config = dict(
    num_attention_heads=15,
    norm='layernorm',
    norm_eps=1e-06,
    positions='learned',
    qk_norm=False,
    init_std_qkv=0.0217,
    learning_rate=0.00974,
    schedule='wsd',
    decay_shape='cos',
    max_seq_len=512,
)
Each number is 128 + 32 x the weight over its row's rms, rounded and kept within 0 to 255. Layers, rows and columns count from 0. Numbers have three digits each. The size before them is the row's rms in percent of the matrix's.

# layer 5 MLP up, 1280x640, rms 0.031, rows 138-163, columns 0-127
099:103079129082112108070160112087055130101105160107121130114141179227153059133147142106129168147091152088161130009131076167156125111109122185090120125166118150132172093141132140088135092158078077168101156166163087163110147140108166083156168078097198131089082149148172074070176145119145145082170138156142116149115113162079107152149092135148185134165146117167133118121107134151162121109096
100:131107115177165136155117108122159104172115162148181135165094073116154111122148116172154155101122161105128124141096118142148153082112109143140093195145141173120112107091122136129157142107125152109083115158083184137110149094092076141120119091156154135160084116129136122143102125137086150089113197188080157138125109086062102144156131131109130104117135105110125151110121109146117158126134
107:168073109099148137187109105149173144128091148142139114171137169155102145184104129131139128111128135103146079175143164175169111121128168147105081067112136102160103117148194116152136099193161141131085092191123102124154108137076072140168140162132151100126151115126080114115173114134112140114082173155122089120090158183053129120144113142147162188092155090173098159135047090174179074143167
107:134164169108151141203072104075129126153081132133148142154098124109105125135171106097076124172075121069075140108123151142129090204091135140080162135149102102131138153210134169128189147139111110104173104136106117135135083175208078084148114089104114107143173135061172131116119138097137176126139107144134134112107126106158089136115141144138091131173193124146117097080134119129168149083140
107:125133064116139090154127097093202150120154150118078148153119175124117151157094112118087107164113140133142073158109153084115141103149130146144206069116203183114131124144139107163166104052154176135100161127152170089132154148086130062143104140157161112138145136152118187179132103157109144152114134163137151142153132107096163140103144150124116134089101167166135057154173105123134157137184
092:142123151139047113085142108098113146119111133165117181180155132105146094087111146139137134138105099128115069126128084196103131122199068121137203111088179114155122053103104114144163108094111147130083127110120102113104129102155154154086087102132076119183149125155081107113134127172154082103073114142064172123100190115093036122092087140148126112131090186150108119120112135101087140137058
124:134023101127158097121118042086144139176135145096147159155125123113154068114120189129119170179154121151102120055113085110100106090174180155120177076145143055120114112136149130082192136098080085048157136140097149039079110174111084147118132129103104143112121125107114088140112148084123092131095077120110155119114168091085211097124106175121101063142165122118111099018119100138160145141119
096:075172142111081165093099170170171125118158178080115141142148111096077138061104099071094121108094118114171114093129182180158152131168133129146162168117157130157049090152081117124154160156100173161178122093126088129151167150145141085125170099098133061108130071112133158206127104095169180128094132109182128156140181120135086100100118139091159102077115154169093136107080123110128128110152
098:108156114065131115120074113063133078092119047117197111065133065113076129099074158126189071132139149100145140120112075172131126109120121157116075107101141107149095128139107168124153116121109176078130139131150143167089085181119083150137144057141128209150125118153141136201145098156093118154137132097121120130086110132176171161130101081133136128132109147179092112139158211077119104123169
098:106147139167103162131120116112159146121116102129117092116121037105095169127094108131179114107086122054157139112124200135098174135188112160158089118118104139183151100090156117115100185090184163143145180131068132111165128118129117081157141164147134129095100107108113118163141117143096143129178130116102117146105120138119084089163127125140177111117189167090168140046106126124113123104142
102:109052136124127116112088134105117102194165152064168074147107087126145118146116120145083096096128118108122119127132128152140144086098149148109139100159117114134091134158065191105162098134158088146156118157137091125099132154179169151129045153161110129153155135144145165094159146113140099143126177138069128138074142144136133132187154134189123111073158092111150109103160115132080141146068
104:051112085168119130140123125123065140105140150191092150099104164126115156096103153162083142123139080139074120166122128174110183134139080122113132103110108174089108124139116173137097143134162094167128103153206150100157091117161144115077191185162157088100096151077119146168154103124105165094090125141119146131096092156090110157130140120164127083126082098149104101169094104092065086102125
106:096076109100124153114155116168167127127164131085100167104156096113159193143111146121141037128078136130124154067158154182128096090109138128109136101110077113140161175150120168166086149128162130102109145138170110145057158061137115119137120102114215069157060123127141096150159189122061083126117137130140106136105174198138148124173101142088121105081121110169088108157106118092099178172071
098:108105129059111101176127162148100069172122129127193154078084129115131168136136126136160161135145214128130145116213155107162106093101113105143134100165096103152120118120146153152071093125142115155178082166099080104159135054113076158154085145126181127196176144031128197111161141121138084142127176148110118105117172146150078095176132112121108163076147136094113098102097155157163143167093
092:135139198094175098165139124123082089151146147080121149139140130113166091197106121118055158083087168089138061125116106160130206107108061148170099137148121090101144180138125126154146115083203087111175176081109159100115143161092052135169147147122134107141105102110084090153196101116120123097170117101122179112097161109090139171138145101107134148176162130171170075152124138132114142124082
095:146167145163105170167085170118146153126140066126143070107089175130117113138120070131103111122122162148091120170136143153081113128129174132146139102128087141100162114160094120210128103172160140097106182126100114104169106114155053135173079122116130071132115147133120139154142159179134158134176106121069094123102179065154139129194145116133134030079120104155144100125170165171136113198124
089:132147081103100138135140109154104176148136119101162109110111115140118194163060159026117081153077112158109082089130103152196123197112123189128147119144195092140076107088115067123141113155108171103168133167167106138149127115129098083137150121128153123148197191085144168088106127108102125061106065080145107177151081167140175111090077133153066118119146134159197137172106173115152075130125
098:108115141149093142151108133110181161146187051129154133130105135145177106113133139104118105135128133128122129137106109083184049114078085116019129141123135108139140142150125145116125145121181146133185111132167121122136162119151154127156107109116153151142081131124139142067088164139136130077135079108130071090090099185043102115163154180174121090125140142211119177152089113107191124133117
093:191150089109101103155135182085128122127141167115127165087146101106202091072144137147096141082144178126046125078048112096155132114130146101105110097123127156136152144173115130088092189076139098112167174149172117128119132098111162134109167168024148120148158122134142136093153184145139167023110093109127069163094122114156154053166162160159131130191169132145141122142116079176122131091104
110:084159094103109136130147140144070136140035114191089117120139140098157093149139200093168057115138109119150134118141164142111139146162161182100088134112190103100164109135105149090109133104150106147191132145084085142133118154162168070125128168084169156101145108118088139104155189096106134127110124094138081134111134136170095181187142137110116106163141105169133091160125089106137101173130
096:169048074150135132123087102158106160182072150074206109159060116147100138209171159177115132130147060098054165125112116137080109122138070125135088117119155082116146141102086087155124064080083105089155171121157105099141097121108185129108105148171110096156084081142139124105134096134090133125137110141139148127101090159152044071180139155093110150169048158147160053163115102141118089155095
096:185135152125138076175117095103131141121138094177142148158110052088120065145116136117114134142075220134150144121080178140077143153103105124201113196109156166146158076116081172186181168148150129129085141065116169163152119133165092146133133109150106180115145119138105122136141137128101067110115174107188131135100073132160138158109156108089102063194147108132093189107121162096126123134171
095:130150095126126091143128165108114126138126175183113096073147138135122148171134149073107112125158158053162103131135132147125111128173127192152131088071077120147136112126055187126147152080150160133109127121075144120102159090133107100146097150134190146165112109097164111094088141154094112167109185118159125143149152119127092116158127121157143121126163173135133114119172113136079094154144
097:151140114091126163125181111130158049167103123149173127176118179131140134155105109165139172188163100120070131105116140131184101170142101122150160132106093111168134094108092102114047099100140140082150179177110060120117072168139153120141142110100077158106134110122106175133128127095079121116079142110164165157075085096127221117117104107145140141126135148140130158143066179142147116161205
098:190129121104135180042130103096106104086076131132131147171159128147134157145084132164150053048173140144132113127091147129070164113103108090138159139134184163134139064121134162118083132170183153145156108070162078108179052081087146147185163143172156131188063124105147140117191109078135100176082151211141088150190177113155098167101122130137125138054119095094133131131107090122169120115121
099:109083103102107116134090095110142066211172137105124082157127099129131095127132160114156119149154146157146121128095177120125139106072168178183095105129194164158112122138142129123186135117105119117188165140138105147095166167107111119068115178107127178166087072143124107093114135122074099087163180110135108075120145147165153099168153160198136123121133160112094196179172116113111169078143
# layer 5 MLP down (transposed), 1280x640, rms 0.031, rows 138-162, columns 0-127
100:140071113121065171127094115089133080142086082148029131168132097170109144099152130081110143124061151138136069116093150151115143121196162138213159181104134161104099069105154179155110132143141121106132165143094081136164152076137175162133169131130133062150116168168082123124152109115073149129123104151134138122163149161077114139086130127139125210137042084114086149080104113136163096120114
104:135082145089141115099021117120146159126101115166138120150143134109143132084107151093137103103129067119149152033134088114112119103181151206127097092139151118138208160194148175138153160156115091113145088078136096145145153093154151114110106146148119143108110146114099145111149133147064123175144167153113129144115086079110108099138132119106148106166178123127136122187141135125129109122117
108:091197093095108149175165145129117105066139124138152137178080107153164105125065133118091156099106096089157169099134142139183124159095055150098065176146197192182097081078093187128131129145166088071133111078148151108164123148101091118192163138141135098175148158068084158165169098168160172153130132158120139112126166082139160114125072177146155113068111148093157109179119167043099173086118
105:175131185066080105132128164151138104204125135109166149182109163137128111179089147107070162074119125163123107147066071139164136125113189156163151111145119117174078096132104052147123152112171122086123101127140133186137206161124167160122187128162131169155124100146131152093175100138170184177038124207099062113149131121136127154154158111121134133092138075036108112098158111138120137073098
104:096172143091081115138143174098114144100122169142132127141158145134107132173047095112143124137122232169124122167073101122065142138161173072079184142214170063143123124197134155114129149138127121079105111143153053163110142163078154067154157135133120106077154087143093188072160109126095105157077160106150126153116132128119172136097102102130081115139134140074117189100117131099150075175137
094:132139095126114071180158121136099113107123096163109115129083092109186151116211108112090091111117135081093144101143143142100113089173089148119144105120109141119133082071070093159150116105114109111099148185139135128147131158143135095089128073137151056199153164166125137115119133161162128127117129114084141115112147106168137123084105133181159088123117165132090124107098075173135135155138
104:141139158120116213128117226138061113081119111189097106126095137145113197172115107108127113092140148105162148227101187132113104157085080103130109161086101172131162118127072127159088108155167205156094108094130122171199130112095154121167136115128131123123123134176130181132158121159119146129125142117100071125146100160168078131117140107198145200145117140128132150218132157164146106148130
105:114129121079125129137109104116126123113170123121120148132072116144134101093054089126132137148110132118148169076127104126177133099147114160144184170090148180175138163164183154113068124127115121160177131123168133150072139162109127187116134121120149079121111124112134139154102120102133140183114088136106143113092090121127130129126157137094124143096148137189113173130128142146141161166118
106:154197114165137077123127190125106135118132155103099077138089145157118162098131122164118144155158135139171131077096044175142095083099070156110110122138161123090141119194132154168086108169063101110167083123141104118135135172115157156145105121123164086131121160110120205154113127124080150111061163052165111072095098125143121141095150164144129128135163142207155155143078132107138110119111
100:189088098158083140130126137120119117163153114062192103165161139160110185086103135153110155113167107071101113124187044129154149188110121182103226097137153179134150129131153165202057127191172152149180112130170119127126146125044086108108127122183158132114087134121123150094179175159119099083104134212195166099131057177148103102116134184125082169125129114111147102099109153149143145098101
099:100165109163100133135148081142178120148157145061105126166154096089103116121139147087164118158124189154139112150164096129129128134210218119124171142169159126147078141168125126094102069140148125104154129131140197108134137122121104108130132134099120163135139200111096193111143147135122138162117114148093174125137118090170140100096152168085150090137111116107125157102134145149127076102150
105:172181163124096126141142164086160151074131113135150063097094159104107155080117092183110138148081161129172089113204077112079080182088103078112128140065075150097110132165117140146155089174101100089115138142190122147189079123191084124111092165065041140084109108224134141116105126087102114067142121156178094088154177195178171119051135141153115029124102076132128090105124117176110104112166
104:100131091078150187105102158104165115171158177168164165095143130107055156126147135148153084091114142128139146148121123160172134151160149112155156076116102161152063123127124118123162114069074109070143166192168109127133165170142117142048114185126121132192101186109142145153179114101153163126181138126160116135133193129156145101145076085223091059150078137128140115115079105083151162105093
096:205184164094099135172072118114114143090133080138120112152109091099126106136102154096079148156087163138186110161101144120164122132142100132172137135106127122165142131155098129103125105095128099127160091145109180127120139087113113128170132057157093200092086155079103125124146187078151079085111131157169126094140111126122156124137087148144180080111093100085094138163139143120144071116114
095:144113164129136065147073112107162159119075123136103127220116109106096170153107098183135184142123089132117176108117188064142156178097105129096145052111150094155162084173197129149156108177151143134116118091149122136130160155145076179151109151066121117123063163093136123135123167079088140098148192144147122112108103121176156088152113106144143140161127126122138178118152093162106058140091
101:126130197160097154136107075062136145097108057107143137061165126129091126126156091130083127194161133084163132114099078104125145117130120040106108086169135071151155146072117134143091111146094113172066113156147147142176093139125141087132113091053170185114117141093102107141111097166120128114115120074108155157169150141131115094118118131124155153209131173134108140089161136107158080147149
092:174128135135095110120134117129153164169137109105209119113182117153135089132137081117105126085092055195152145128174127160177121148086079122079132156091119121088132130083133116109125174154119132118125122077149120059182168142192128130148107229126100129185124108169100106129151113102094148108162136162116086112104116148055083081108073129176159084160138135118063142125166138086176148131131
095:126151127086138137084147163097085180117109132150099181170127085125141149162097177108104105149098128075153132133126077156149131135098116104185163098191153137126149138109140137100100116082192106166124201146127147090140169147123129175166134125133069147167146155135127171195180114128121167172071154155116116194099143078159165166097130168087158161173119123057151127170096156134146163146147
096:117116146139186101185156118127158130180116086111118164112179141142087142161081113141137130073127197145138123212128177109160115102119105128172188112141076084115134127079125098160102142165124110136130090132128187149128108150151108115155148157152090126148165189113148124177107143158091158158168100136120131211169136145145135128112125088121177146148113147062107087143089137070094127119199
105:141135205160124131099127157167122173088149187181117064190066112139154092188121161088099094162134119138146123115162115102125082140121112102159211145132065161136151118136098143192179117159148106128112175111136170081148120153145141130112087093169176113096113130093081132114122204131162100129130162090154076152143117179130047101079129107130184109087021129113134179121132139124130116109076
098:100152151162109086111159107167137174176078082082069147116149119152109184129092090091113139137046091189121065130123122153168115122159188158095093162182107164097148104165140146066135171150169099095121113145176139090107113134132090089152120176154116136136125124125148133146082177181130129129105116153122122144124196045099156049062145089103114089109125128080138066092108165114108137069143
099:158142163176144135113117159146108199153087083116143122149140118110149114100124091112141186096098112112154127122118147124114099129144125170133117128146091141176154123096122145192119178138135152145124135159190118184104117157102168131157126148103087129143078166165067103143138194147147119135098105053089126101133120117152110143161155169053087150145154156165158132156112123186122177125113
097:128147143182127153132159107121096181093081119111127091150085104151117113121131085200135135098111119127159161090120152101105175170126118172096149129114139203152182122088063115106126119137095101170098118142081108121153041130140120197106113138189136120136132140138117161186168166099108159108119132129059136073098093112211131114141147170070120051130147170117089129138121122167121167173100
097:166128135168154156118180136133120098107117148068131159127083150137145129123121152100165139061154131106098154169175132119177176055060170090119131067120137123138093162160107116116142139148136118155091119149147136104117115092083153139101098148179131130120120140172199098118172132116117077085129100111175164127081081116103183060131215154134091103087132127139129137155144209093148114134091
096:127133164149171146096129132146148113082189146105192091168152084140195111183135125130116132146118158113131148150056079111117115118149158129130108143127108110107157173087169122111131146119105054134120134108113149083102104152123174139121150148090139087095081101188114120074110125123110093149164126087116112093142179088142153125188111121112120130132131168142120147135084100121137108144118